Each number is 128 + 24 x the weight over its row's rms, rounded and kept within 0 to 255. Layers, rows and columns count from 0. The size above them is the row's rms in percent of the matrix's.

# layer 21 MLP up, 1280x256, rms 0.11, rows 1202-1254, columns 192-255
size [103 101 108  96 102 105 101 103 100 107 104 115  99  97  95 101  97  98  98 102  99  94 101  97  98  99 110  99  99  95 100  93 100 101  97  95  94  99  96  92  99  99 103  92 101 104 106 101 105 103  99  96  92]
[[118 127 114 139 139 128 155 127 100 150 135 112 150 134 151 110 140 149 111 151 129 122 116 117 103 134  95 145 165 126  79 168 103  92 144 160  99 110 141 107 186 123 191  83  85 153 164 120 138 139 133 120 158  78 142 168 119 130 141  89 135 140 108 111]
 [134 135  95 128 115 123 134 123 109 152  71 122 156 150 126 115 139 128 168 139 189 147 106  98 124 110 125 120 104 114 124  80 109  85  92 126  93 156 150 120 144 103  97 109 134 142 102 152 109 101 168 120  86 115 164 153 143 165 143 124 145 110 112 136]
 [112 140  98 143 141 115 121 131  80 157 145 146 133 162 110 118 141  95 119 187 167 164 116 107 141  91  95  97 108 100 119 138 141 158 112 156  94 116 122  93 150 111 105 145 125 146 129 122 142 132 149 139 167 115 144 150 141 110 121 140  81  92 114 146]
 [150 128 138 128  88 100 117 143 152 124 105 111 131 102 134 126 113 115 109 160 123 116 132 121 129 121 127 139 140 157 106 125  98 118 107 154 126 120 157 120  90 149 111  89 169 156  88  78 125 146 152 161 105 146 146 106 131 126 104 124 120 122 140 146]
 [116 170  96 142 153 145 109 180 146 117 126 155 133 141 137 122 171 125 123  89  99 125 113 127  95 121 108 123 168 144 126 119 144 114 115 122 169 154 152  94 137  84 112 135 121  99 138  57 115 116 120 135 126  75 138 127 129 104  89 153 122 104 157 112]
 [103  90 112 145 106 130 152 130 159 122 111 122 101 143 103 144 172 117 102 101 123 108 169 118 106 142 120 126 101 103 115  91 138 120 144 120  79 136 139  99 165 144 126 121 152 124 112 103 138 150 123 157 131 153 143 124 130 123 133 126 120 126 161  68]
 [136 164  79 100 122 174 108 127 147 115 156 152 139 136 132 160  88 114 125 150 131 143 121 110 122 159  85 142 159 118 122 135  96 101 156 111 112 150 120 117 123 101  60 120 150 123 141 139 142 120 126 137 124 133 108 124 103 174 130 147  93 109 113 127]
 [131 184 132  93 135 121 161 142 108 190 129  87  97 104 125 163 165 128 146 122 139 118 147 116 105 139 120 161 109  88 110 132 134 105 149 129  97 142 150 109 111 176 139 122 118  96 124  86 124 145 187 139 130 115 144 147 127 136 120 133 125 108 113 135]
 [131 139 125 168 112 136 127 148 138 149 169  94 159 105 123 139 148  67 167 151 151 148 137 113  97 143  74  90 153 137  98 125  81 140 131 106 136 167 116 130 144 135 106  83 135 122 165 123 100 134  97  86  87 164  80 106 139 124 119 122 151 124 107 122]
 [182 118  80 124 138 140 101 157  91 114 106  74 148 140  96 148 148 116 130  88 125 134 173 106  78 131 142 119 118 122 154 135 134 109 136 149 148 141 105 146 123 122 116  73 117 140 136 131 139 114 151 121 152 148 146 149 137 125 127 117 126 170 126 101]
 [120  95 139 117 158 111 133 121 146 148 149 125 132 115 152 104 149  90 134 106 139 148 100 105  86 157 106 123 138 119 161 146 107 162 133 109 107 164 131 163 126 123 147 111 109 145 158 124 160 127 128 133 140 163 152 106 128  98  94 131 146 143 151 142]
 [164 149 145 105 157 146 147 145 130 110 184 149 122 156 152 164 112 139 150 152 117 169 152 117 131 109  85 124 150 138 126 100 111 148 121 135 176  92 129 112 159 130 101 134 123 109 119 131  97 146 116 103 124 112 140 149 141 140 145  58 123 120 112 126]
 [136 172 109 129 112 118 138 154 139 161 109 137 107 154 117 155 173 118 142 129 143 123 140 118 117 101 149  86 169 110 154 129 109 155 134 122 104 123 133 139 105 134 142 111 129 155 125 121 150 153 144 129 171 151 137  96 121 118 119  76 165 127 125 131]
 [ 84 153 134 138 113 172 110 117 127 175 163 169 162 137 171 136 114  87 116 117 145 120 133 111 123 115  72 111 133 111 116 150 115 140 136 137 108 140 137 123 105 133 109 102 118 137 115 104 137 110 136 124 109 117 157  79  95 172 121 108 140 149 175 102]
 [148 142 130 153  80 150 125 121 122 125 125 117 155 142 118 134 153 144 144 143 111 161 136 123  71  87 131 111 145 119  90 161 161 126  73 157  89 109 138 139 166 146 145  98 137 114 143 123  97 162 134 131 143 160 111 179 124 122 174 127 145  94  90 121]
 [142 140 109 135 117 142 154 146 162 195 141  94 131 107 131 144 126 123 182 125 154 125 118 109 106  98 139 137 106 123 119 140 159 124  98 142 188 123 100 128 109 126 143 134 114 140 120 134 141 127 215  46 138 123 117 134 117 126 119 125 141  82 102 122]
 [148 209 129 118 141 166 158 163  94 161 144 146 135 136 125 176 129 135 163  93  86 139 126 105 119 124 129 132 115  96 122 118 125 132 106  94  96 132 115 106 142 116 110 128 105 173 131 102  96 110 165 152 144 152  84  97 136 158 140 163 106 105 151 183]
 [103 177 148 191 132 129 141 163 106 108 123 152 106 128 161 163 151 114 126 164 126 181 131 116 152 109  77  94 112 151  99  86 102 149  94 147 137 132 169 106 102 160 110 116 124 116 162  95  75 133 158 101 118 121 111 124 162 187  90 119 181 135 174 127]
 [140 146 177 146 135 149 144 130 150 144 127 138 163 179 161 127 136 115 148 120  94 135 141 100 130 117 142 118 134 121 116 143 112 139 150  92 109  97 126 132 141 132 146 101 107 112 129  92 128 131 119  80 144 117 121 153 107 108 183 125  93 118 141  87]
 [130 111 113 135 101 120 126 171 155 150 152  87 158 127 140 157 161 106 110 139 129  84 133 118 124 127 104 124 126 138 138 134 142 117 124 111 145 133 159 111 137 171 136  73 127 121 169  65 119 163 157 153 104 107 141 122 146 128  39  80 142 112 100 122]
 [135 182 132  93 117 121 105 130 127  94 183 105 137 137 151 127 127 125 126 148 142 125 146 121  81 138 133 153 114 134  99 105  81 108 119 142 110 180 171 113 153 114 109  98 152 133  92 109 145 132 108 139 126  87  99 131 155 133 110 160 117 120 182 149]
 [100 153 157 164 106 141 123 149 138  93 156 128 146 137 131 151 139 114 150 123 160 108 131 115 142 126 115 131 116 123 131 129 147 115  99 154 176 146  96 134 139 190 160  96 164 122 124 126 139 156  95 131 112 105 154 126 139 116 124 123 191 116 142 114]
 [152 174 125 140 130 156 116 153 105 157 148  95 142 128 155 124 134 123 155  85 136 108 105 105 111 107 104 143 147 128 123 111 119 137 120  84 137 146 131 140 118 115 108 119 114 143 137 122 117 139 149 128 120 128 111  97 129 115 110 153 125 139 128  87]
 [115 122 118 121 128 135 156 132 115 130 119  95 142 137 119 122 165 116 148 139 239 132 139 118 125 143 113  98 108 122 128 121 107 107  92 121 122 143 122 116 156 114  80 150 146 146 147 122 146 124 151 138 161 146  67 166 126 111 130 150 124 107 123 140]
 [141 114  78 154  72 141 154 145 114 173 135 141 159 143 121 128 105 124 103 114 130 150 154 131 153 142 196 162 136 136 152 136  80 123 120 142  79  89 122 141 157 122  83  99 123 124 122 128 146 126 140 121 122  96 127 127 145 142 140 128 153 112 123 137]
 [165 122 123 116 133 115 151  83 115 145 133 121  69 135 117 157  88 146 155 114 141 170 146  91 143 151 132 165 134  79 132 148 139 112 125  88 165 136  91 123 129 142  44 137 125 108 100 101 102  70 134  88 117 101 127 111 123 139 138 126 121  79 126 138]
 [179 144 104 102 117 153 152 182 149 130 131 117 165 140 105 140 136 158 147 136 126 135 170 113 113 142 164 146 117  61  65 112 165 127 123 114  99  99 152 116  86 114 131 126 126 168 107 118  85 149 158 116 121 125 121 122 129 118 158 118 109 119 129  95]
 [125 163 157 131 149 129 140 178 190 129  98  84 162 116 125 101 136 116 104 149 134 141 141 104 101 130 105 163 121 111 102  95 109  97 142 119 102 120 107 125 130 131 165  89 102 139 123  98 159 135 140 131 168 123 133 107 176 136  85 119 118 108 139 121]
 [137 140 154 141 147 171 119 101 138 106 165 123 145 146  97 125 145  93  98 164 122 127 161 118 105 170 102  93 155 109 122 147 138 127  95 168 124 139 191  80 121 137 150 140 105 102 157  88 132 125 140 124 127 137 142 140 117 139 129 145 118 122 160 148]
 [156 118 125 162 126 162 130 143  89 163 147 116 184 125 125 105 135 136 176 118 160 167 194 110  91 137 141 141 122 137 132 112  83 185 132 115  97 118 123 136  97 105 105 142  86 102 124 125 113 123 155 151  92 167 148 138 112 140 108 114  70 127 121 130]
 [ 95 145 124 123 132 158 139 101 123 158 132  93 187 116 105 124 162 149 127 149 126 110 103 125 137 124 142  85 128 128 151 178 140 153  85 117 117 116 116 133 106 167 115  94 105 149 136  97 178 110 150 140 133 119 136 113 123  69 135 157  97 139 188 109]
 [144 138 166 106  98  96 113 169 137 109 150 114 139 168 130 123 161 136 133 102 173  80 168 107 149  63 129 118 104 101 137 148  84 164 120 133 136 154 147 140 137 117 103 128 133 123 180 128 158 137 165  73 158 140 109 125 180 116 162 115  99  89 137 146]
 [110 140 167 153 131 197 132 127 122 122 143 137 111 142 132 169 121 134 117 197 109 147 112 109 126 155 145 125  96 105  82 171 163 117 131 124 117 173 141 100 122 111 174 102 102 163 122 124  99 137 114  87 135 139 104 142 143  79 145 110 114 123 147 102]
 [101 179 124 117 110 115 168 166 109 106  98 151 121 130 146 155 153 157 133 167 120 125 145 116 119 100 136 148 165  87 154 159  92 123 126  96  82 163 129 127 126 137 126 136 146  97 116  80 141 112 122 124 141 133 150 127 186  56 138  97 126  92 118 149]
 [123 136 122 140 122 113 150 158 110 148 150  90 171 126 126 140 132 170 144 176  98 141 126 115 119 112 100 127 124 118  97 108 103 127 142 148  97  82 144 100 161 134 123  59 150 157 143 123  85 142 126 133 163 121 153 138 125 135 139 146 123  93 110 101]
 [134 106  97 131 119 165 155 173 127 156 159 121  94 149 114 124 135 137 122 116 118 157 130 128  96 116 115 164 118 106 143 109 108 144 113 111 113 131 171 108 115 158 102 112 128 147 110 108 127 146 161  61 108 105 140 173 149 116 102 119  94  82  94 182]
 [133 161 146 107 138 149 150 158 145 109 174  93 117 135 111 148 154 133 145 146 140 150 184 130 125 119 137 104 123  79 106 102 106 126  96 107 107 125 115 134 116 139 152 116 123 105 196 138 103 103 130 177 148 155 111 149 122 112  92 117 153 121 106 157]
 [ 71  96 126 139 152 140 137 125 170  92 170 104 103 215 143 153 168 110 127 104 162 107 128 125 101 128 106  97 145 120 124 127 157 105 135 111 107 126 123  99  97 159 149  79 153 132 160 110 104 129 169 103 137 122 111 139 134 124 129  93 168  90 126 156]
 [149 170 150 137 151 104 122 130 137 115 120 135 131 119 123 127 146 147 129 152 175 146 142 122 123 164 141 178 164 128 127 102 110 109 124  70 130 139 158 128 141  89 124 117  95 128 138 111 133 100 129 175 143 175  81 144 128 122 111 132  72 136 115  87]
 [170  95 124 136  87 141 154 128 115 103 128 113 131 140 167 152 105 112 148 118 116 170 123 113 107 126 172 116 103 118 106 139 100 141 126 123 155 133 166 136 118 148 119 108 116 130  98 128 137  82 123 154 120 128 133 194  80 126 109 123 131 121  93 106]
 [120 109 122 140 105 129 140 135  98 105 130 143 159 160  92 158 171 114 117 128  86 175 152 111  90 146 141 163  95 100 156 143 164 164 150 144 122 136 141 105 162 103 132 137 128 133 117 117 134 182 102  87 108 117 129 130 141 115  98 127 129 142 120  99]
 [116 136 174 110 128 138 143 147 112 125 144 113 113 137 150 118 130  66 142 154 134 140 155 112 121 114 130 108 135  80 113 140 165 164 104  82 116 119 129 108 109 149  85 133 126 142 176 111 181  75 149 122 117 140 107 127 124 143 142 122 124  83 150 110]
 [144 144  94 127 117 157 119 146 114  93 142  94  85 147  65 147 168 166 167 126 126 133 123 125  84 125 140 173 172 146 140 151 108 114 129 117 102 149 113 114 122 125 179 115  74  85 187 132 133  95 132 151 116 139 123 127 171 117 134 107 144 119 117 128]
 [121 140 175 133 113 114 135  97 152 147 106 121 146  96 138  92 130 144 169 154 101 144 119 128 129  94 139 132 114 123 107 124 132  95 133 157 152 111 138 104 137 130  99 114 127 148 114 117 159 104 161 163 108 147 125 114 100 141  94  85 172 110  83  96]
 [122 125  74 197 178 123 170 139 169 163 130 124 131 137 148 135 145 136 103  89 135 153 153 129 138 122 135 115 129 127 147 109 151 139 130 127 143 103 113 135 112 129 128 116 161 139 130 112 124 141 121  98 106 158 116 135 132 132  93 128  82 117 111 103]
 [ 64 177 122 103 111 152 135 119 109 130 132 120 116 127 121 115 178 113 133 174 124 144 185 104 123 106 112 105 122  78 165 130 150 143 148 128 150  88 141 154 145 139 134 103 127 137 145 157  95 133 130 120 132 126 128 157 131 116 133 145  94  98 131 141]
 [153 108 139 144 159 108 151 128 151 144 115 114 132 147 109 114 149  73 120 134 160 160 121  91 139 154 137 105 117  96 113 134 129 140 127  95 113 118 120 124 140 114 124 143  87 110 119 145 113 155 136 126 175 136 142 131 145 108 122 103 153 141 122 126]
 [117 124 156 144 117 139 144 151 175 136 125 101 156 129 156 128 122 138 149 155 107  82 151 115 128 160 136 133 145 103 110 154  94 126 123 132 122 167 117  91 184 148 131  98 137 116  93  84 156  98 132  58 125 136 100 126 160 154 134 145 143 148  82 145]
 [109 177 125 130 137 139 118 153 131 130 154 129 120 127  81 150 128  99 110 148 129 128 146 108 115 125 134 136 158 145  97 103  81 108  65 104 140 133 127 110 143 144 129  98 181 170 143 118 104 151  89 108 149 105 108 143 105  81 130  72 177 159 114 102]
 [142 151  96 122 123 106 127 139 135 154 162 144 102 168  72 128 139 148 128 147  98 148 149 102 100 135  74 152 135 105 114 118 141 128 117 141 106 118 162 132 132 124  81 145 120 142 127 128 115 167  92  84 124 108  95 128 140 137  93  87 100 121 123 139]
 [124 126 149 137 176 149 109 133 131 124 131 139 113 143 147 138 159  69 136 170 144 155 145 104 121 157  99 143  98 119 111 131  84 153 135 138 134 160 123 114 100 131 139 140 119 131 145 112 119 125 166  99 161 137 156 145 138 126 140  94 102 159 120 109]
 [119 174 114 111 128  94 154 139 138 201  94 121 137 162 140 131 114 121 145 177 134 179 116 103  86 107 139  97 148 134 117  61 155  86 138 103 114 121 118 133 120 125 143 145 113 132 152  97 101 103 120 150  90 108 119 116 118  87 113 135 123 102 123 130]
 [121 171 106 155 145 127 124 165 133  88 124 122 115 214 128  98 118 130 168 104 125 139 122 148 115 127 125 170 106 104  95 136 147 134 124  90 123 149 134 126  97 155 116 144 135  88 182  93 117 124 143 124 185 121 145 148 157 119 135 112 106 108 100  89]]
# layer 21 MLP down (transposed), 1280x256, rms 0.117, rows 1202-1253, columns 192-255
size [109 103 111 100 106 102 103 113 100 116 106 126  97  83 101  99 106 103 105 102 106  93 103  91  95 103 120 113  97  87  98  92  90  98  98  88  92  94  91  89 104 105 103  98 100 106 115 110 103 104 104  97]
[[161 122 129 128 101 181 114 156 133 143 171 107 102 129 130 104 109 145 118 161 137 171 142  42 129  91 129 104 132 115  59 114 126 171 151 147 179 122  87 101 150 104 158 113 144 128 165  94 115 153 115 119 136 142 145 213 129 148 134 105 112 179 131 132]
 [109 146 152 166 146 138 128 115 171  69 126 164 109 154 158 135 158 154  97 110 111 138 120 118  91 143 147 143 123 157 150 140 152 142 184 136 143 102 177 107 101 124 164 153 133 120 125 210 112 190  81 116 149 153  96 114 127 155 134 151 115 139 103  89]
 [146 116 141 135  96 147  97 118 138 109 116  77  87 118 115 130 124 158 141 123 129 118 130 109 103 156 106 108 178 137  84 126 165 106 126 109 168 163 141 120 146 122 126 131 102 135 123 112 126  98 119 131 132 174 155 140 119 145 147 139 106 165 165 131]
 [106 133 139 122 139 136 133 126  91 137  75 152 109 144 108  86 115 120 139 139 123  85 140  70 138 135  83 117  78  96 115 148 138 109  95 183  93 149 142 127 166 162 157 122 129 116 134 125 109 144  94 131 126 124 146 150 171 172 103 190 135 156 105 147]
 [156 110 145 121 161 144 123 119 135 124 144 113 121  83 143 170 125 144 116 141 128 129 103  80 128 133 146  99 136 119 140 145 158 125 122 105 135 203 113 121 162 114 144 127 165 101 107 127 173 125 134 148 135 147 141 112 117 127 155 168 127 101 147 126]
 [ 83 140  98 140 124 150 202 108 121 159 137 147 152  94 122 160 126 139 120 125 143 124 125 144 159 124  98 138 124 153 166  92 155 128 126  77 129 126 116 127  75 143 137 131 144 115 161 190 117 106 134 107 124 121 111  89 113 119 141 151 147 159 113 143]
 [166 112 131 142 104 128 106 154 125  96  80 132 133 131  93 127 108 146 120 133 127 110 192  68 107 104  88 157 150 128 132 123 113 159 130 122 134 139 178 144 101 111 111  98 163 131 136 129 127 164 117 119 138 124 144 152 110 132 149 153 164 121 141  78]
 [141 128 126 104 127 138 108 120 141 121 130 128 115 174 132 111 141 103 112 138 119 103 124   0 143 130 122 145 144 140 137 117 145 116 116 162 175  98 103 102 121 134 134 168 146 132 141 105 171 177 107 111 144 114 111 141 107 134 157 166 116 123 107 106]
 [ 94 116  82 142 132 153 122 123 142 177 152 138 126 135 157  90  87 125 128 130  95 123 151 119 145 124 129 107 143 134 119 117 113 147  89 113 104 101  86  88 124 159 123  78 178  91 138 142 102 144 116 179 133 127 137 124  73  99 112 140 123 143 122 145]
 [152 146 106 195 143 138 114 104 147 162 123 113 107 137 149 125 160 109 113 132 109  98 120  71 125 138 161 155 135 134 150 100 135 156  94 112  66  94 118 147 148 146 115 125 113 143 119 112 129 122 101 133 105 144  82 166 100 117 151 125 136 111 159 125]
 [132 141 105 120 120  87 131 119 186 106 133 124  99 142 161 128  85  96 201 111 124 143 150 121 167 159 170 122 177 106 111 142 130 191 129 145 117 142 124 125 108 138 136 153 148 114 164  91  97 144 165 136 125 130 168 111 158 133 115 144 168 113 124 141]
 [130 156 141  47 124 135 119 119 128 126 156 167 121 128 141 134 100 136 123 157 107 156 132 142 160 102 111 146 113 180 153 114 124 114 112 167 145 124 113 108 123 116 153 114 129 141 142  91 158 128 116  79 103 118 134 186 137 131 144  91  79 148 107 123]
 [ 90 108 147 144 119  85 105 104  90 130 142 167 126 118 126 135 103 107  97 153  91 132 125 115 177 152 149 149 163 151 110 127 103 122 120 119 119 102 150 144 102 135 112 147 104 167 144 128 139 122 106 145 121  97 148 169 126 128 124 164 107 142  98 181]
 [147 140 168  97 143 147  78 117 110 107 160 151 137  97 101 116 124 146 138 124 137  96 150 221 148 161 140 150 101 128 140 123 104  92 123 132 135 131 118 130 134 121 129 113 109  97 136 152 131 154 128 151 167 105  99 132 131 141 116 141 142  83 130  95]
 [134 140 126 113 134 112 139 131 113 145 126 154  96 123 114 133 123 102 151 137 139 161  93  45 176 171 173  77 169 147 142 124 100 170 129 145 141 122 132 132 153 126  89 164  80 124 139 112 124 126 129 140  87 101  96 124 150 114 111 124  97 166 113 132]
 [107  96 133 124 161 129 149 125 162  79 123 167 137 127 132 117 165 132 136 103 117  85 124  93 160 114  84  97  71 135 124 111 132  97  96 131 115  86 112 109 143 131 118 109  79  99 109 115 145 132  97 134 180 135 133  82 113 156 125 151 118 167 136 124]
 [135 129 151 146 101  78 160 117  97 118 129 138 134 117 113 128 135 138  97  92 116 144 156  30 110 169 120 121 139 144 102  89 108 126 147 107 130 161 145 113 104  98 118 135 144 172  76 105 173 115 101 128 108  77 105 145 180 112 160 109 113 168 130 116]
 [134 152 146 206  83  76 134 135 161 153 129 134 143  80  84 174  94 108 110 138 147 147 148   7  99 120 123 140 109 110 119 134 147 153 115 121 133 141  91 105 100 125 125 128 120 102 127 144 150 149 125 167 133 173 120 122 135 143 161  79 101  92 119 140]
 [ 89 101 124 148 122 121 135 104 135 128 101 107  98  98 156 129 154 161 137 114 136 135 100 146  86 145 151 129 108 131 100 149 116 109 109 165 114 164 144 134 139  81 146 134 136 158 136 122 160 161 114 128 136 168 130 148 127 122 143 142 128 140 122 123]
 [109 153 123 160 102 112 131 116 122 144  93 169  80 106 143 134  80 141 129 148 114 114 161 127 146 143 120 128 107 108 112 187 119 108  88 133 156 120 164 126  91 131 136 176 191 131 154 105 111 148 110 112 112 107 159 124 129 113 125 118 116 164 126 130]
 [115 136  92 156 100 106 122  91 142 100 121 110 103 103 130 125 139 120 131 133  98 134 165  58  98 133  99 137 128 114 122 111 138 173 149  75 106 138 108 131 143 160 106 163 180 116 137 116 151 128  85 135 146 121 140 101 116 149 106  95 127 117  92 120]
 [129 113 141 110 143 161 143 125 143 114 124 173 122 173  98 142 124  72 130 141 136  96 127 104 138 144 141 147 114 101 173 107  89 121 139 129 114  67 140 117 118 108 114 212 142 174 137 152  84 103 152 134 112 146  63 141  92 172 134 116 122 113 144 112]
 [ 64 124 132 131 134 148 103 134 111 138 159 106 120 224  97 101 131 123 114 103 153 101 139  60 149 129 175 120 143 113 157 139 128 167 102 140 130  96 127 110 162 146 129 144 146  68 116 142  96 115  94 138 129 172 137 132 139 142 133 167 145 148 142 113]
 [177 143 133 126 126 111 134 142 103 135 121 151 163  65  93 160 101 115  66 111 123 135 125 166  66 114 120  81 111 106 127 165 109 135 145  88 134 124 139 117 137 115 135 139 106 126 123 152 139 123 120 125 111 110 160 129  86 143 157 125 103 143 154 166]
 [143 101 108 108 144 124 133 121 127 117 151 133 135 102 177 122 146 132 139 118  91 140  99  39  93 121 102 132 107 140 132 124 130 129 130 129 185 111 119 128  87 146 136 162 155 112 150 124 117 133 151 136 114 153 128 104 147 116 116 167 139  95  76 151]
 [154 142 135 181 147 132 136 125 122 119 114 169 116 157 123 121  97 133 129 111 139 148 134  91 159 121 118 138 142 146 153 104  96  99 145 108 108  84 122 126 116 157  87  56 122 171 131 116 138 126 135 162 124 143 151 151 108 104 122 147 135  89 128 154]
 [109 119 101 109 117 149 147 163 126 125 145 186 153 153  82 133 135 136 117 120 116 106  56  37 119 144 131 147 135 139 112 106 124 108 152 165 139 129 158 112  72 109 124 128 121 122 111 150 152 164 114 101 126 170 151 140 170 147 103 165 131 145 135 114]
 [ 97 101 120 120 129 170  91 103  92 122 129 154 124  96  98 118 152 125 129 157 118 140  86   0  73 121  89 122 159  91 143 161 178 133 115 125 131 137 143 123 149 134 114 111 192 108  89 156 135 122 121 117 110 147 107 146 134 120 103 132 136 114 102 112]
 [155 104  91  98 151 160 141 131 117 157 121 128 113  93 125 114 154 132 139 160 130 130 112  95 105 139 109  99 143 150 125  82 165 133 120 129 106 131  67 125 179 116 118 120 142 145 111 195 152 110 146  98 129 116 161 131  54 158 129  94 151 105 122 125]
 [ 62  96  62 140 130 100 151  52  76 117 131 129 136 140  81 101  97 127 152  91 128 143 121 152 163 167 120 198 109 114 170  91 132  98 151  98 125 134  77 173 126 149 147 120 150 112 119 105 100  90 142 140 147 128  66 132 113 109 111 135 109 150 131 123]
 [119 101 112 157 170  99 176 120  92 156 151 162 113 141 167  73 164 147 145 134 127 130  97  72 117 143 139 130 145 134 125  89 125 137  94 154 122 163 152 137 115  95 135 130 114 115 130 147 111 121 158 108 133  95 135 163 111 111 122 142 111 110 165 122]
 [123 123 149 141 156 145 130 110 116 133  99 137 123 110 116 150 123 114 122 163 132 116 113  88 103 150 125 131 158 112  78 135 113 143 111 108 124 129 105 111 106 132  97 188 117 152 106 166 164 112  72 105 174 159 153  89  92 126 103 131 106 102 100 102]
 [121 105 107 139 148 133 126 122 104  96 135 133 104 131 102  89 114 136 115 134 154 160  93 133 128 165 136 109 152 109 128 147 156 149 128 135 136 118 128 116 100 124 138 150 141 136  81 123  99 117 128 137 114 133 148 142 113 133 136 151 134 127 174 112]
 [147 126 152 121 126 151 171  88  97 109 113 122 123 143 139 105 119 149 117 139 108  85 146 104 148 118  98 128 165 178 114 137 121 101 108 139 143 112 137 147 145 146 180  90 122 139 175 131 129 152 177 120 122 165 100 149 113 103 116 115 136 112 166 131]
 [127  98 122 112 132 124  96 149 141 131 121 121 164 105 146 119 105  96 123 124 121 108 124  47 128 111 135 115 143 184 144 141 139 141 146 117 161 125  86 136 106  78 141 133 116 124 111 106 162  98 135 120 128 139 126 107  90 116 142  94 113 104 139 124]
 [122 135 163  97 154 126 119 139 121 106 141 102 150 132 163 131 151  75 180 140 102 128 113 104 135 116 136 119 132 109  93 131 120 130 153 130 157 105 124 167 115 116 140 138 119 128 135 166 164 154 135 149 112 140 115  91 164 139 143 115 183 171 106 137]
 [109  90 137 145  97 114  99 103  99  72 113 160 140 128 100 106 123 122 125 146 108 114  98  79 144 150 125 143 156 133 109 172 140 166 136 155 154 120 116 145 129 116 145 174 111 114 160 148 187 167 106  96 101 124 116 132 115 122 141 108  70 157 116 135]
 [158 198 156 117 146 139 111 110  93 194 146 140 134  91 102 136 111 106  88 116 111 123 117 109 151 135 140 108 112  91 158 125 116 175 123 115  91 130 112 148 141 126  77 151 149 149 153 115 111 102  68  89 142 131 111 125 162  82 170  99 113 133 109 142]
 [136  76  94  69 146 157 115 134 110 191 111 139 170 145 108 138 148 121 118 151 116 125 176 162 125 103 143 135 114 150 105 154 114 153 116 116 129 141  71 155 103 135 111 144 144 110 170 157 152 153  94  88 163 121 128 144 112 105 134 109 143 131 156 140]
 [ 80 146 135 106 163 153 114 152 165 142 131 139 106 119 119 104 130 154 105  76 150 103 130 122 124 131  74 127 131 141 165 109 161 154  92 107 152 141 119 144 134 113 117 120 101 179 161 107 131 106 150 110 140 121 112  99 151 115 169 142 134 110 148 159]
 [142 123  89 121  77 110 142 159 106 144 130 159 149 150 125 127 120 138  77  84 129 128 110  96 193 116 127 117 139 140 119 127 134 125 133 131 125 153 100 109  82 125 105 102 111 146 127 130 159 115 117 121 102 126  90 105  95 129 136  94 119 130 136 154]
 [120  98  99  88 116 126 138  95 104 136 158 136 104  94 142 173 140  80 129 113  99 132 150  60 120 145 137 128 114 125 121 133  95 147 107 123 124 147  99 121 129 116 126  99 104 120 167 142 151  95 130 131 118 144 119 145 119 113 106 150 140 137  99 119]
 [ 96 122 157 138 173 102  83 111 110 119 170 132 102  95 133  83 119 135 196 151 139 120 102 134 130 122 138 108  95 189 140  81 122 114 129 110 152 144 128 121 146 123 168 162  80 124 112 132 125  99 176 122 152 106 124 107 160 128 104 111 172  91 135 158]
 [106 106  83 147 165 133 143 125 129  87 126 125 117 156 102 118 148 140  95  90 157 168 103  47 150 126 138 121  92  75 166 173 172 107 152  98 158 147  86 100 120 114 154 135 146 116 129 129 110 121 124 103 134 134 120 112 102  99 147 125 133 133 127 124]
 [143 136 122 104 112 150 124 133 136 150 154 105 166 141 151  96 118 112 118 145 106 134 115  37 110  99 137 126 150 129 141 123 121 135 129 143 126 125 110 152 135 156  47 207  83 123 105  94 118 103 104 123 183 121 138 137 137 162 152 130 104 111 147 124]
 [124 157 165 167 117 139 167 146 163 121  85 110 174 169 129 134 134 152 130 108 121 137  72 136 178 140 110  98 107 110 121  91 109 114 120 125 116  90 139 133 146 130 127 107 126 162 142 112  96  99  98  87 161 140 129 136 144 149 158 127 130 106 127 129]
 [163 184  83 127 151 132  95  82 127 117  88 115 126 170 126 103 162  82 161 113 125 155 138  69  94 119 117 134 139 146 150 166 125 119 102 133 144 148 163 148 109 139 119 135  78 109 124 125 131 166 177 110  87 122 138 123 169 131 138 131 138 116 138 156]
 [143 121 145 126 114  99 163 147 116  88 126  77 149 166 124 132  99 145 127 119 160 179 161  31  81 136 178  87 129 140 163 125 155 111 123 158 112 122 115 132 123 112 126 141 116 103 139 158  87 119 141 111 122 114 176 171 137 150  96 117 106 129 132  98]
 [ 92 100 163  35 170  93 115 127 117 167 108 144 153 105 104 121 129  89 122 138 128 111 150 123 104 134 152 157 127 135 153 166  85 129 146 123 167 118 123 138 117 104 149 145 107 153 152 134 126 106 158 142 141 151 119 136  70  80 107 109 121 157 129  98]
 [101 145 109 138  94  84 106 100 147 155 123 159 128 184 127 104 117 144 151 143 134 112 158 111 156 133 121 124 185 143 155 141 166 123 140 182  82 150 153 122  77 125 137 102 156 160 131 114 109 144 133 145 141 128 160 131  80 130 122 120 107 106 161 138]
 [171  97 169 143 109 120  84 127 136 119 109 108 146 130  86 124 171 163 121  84 100 129  87  59 126 117  64 152 123 138 166 135 160  89 105 140 145 121 109 148 121 133 115 126  74 104 111 138 139 140 112 124 148  99 101 109 119 113 177 171 112 162 137 118]
 [155 135 118 159 123 143 130 112 124 109 150 114 149 105 162 157 134 142 106  96 108 156 123  71  85 166 130 121 109 121 132 109 108 154 130  98 157  93 139 170  93  88  87 128 137 136 142 122 124 128 145 106 155 177 126 126 177 149 135 142 136 123 116 120]]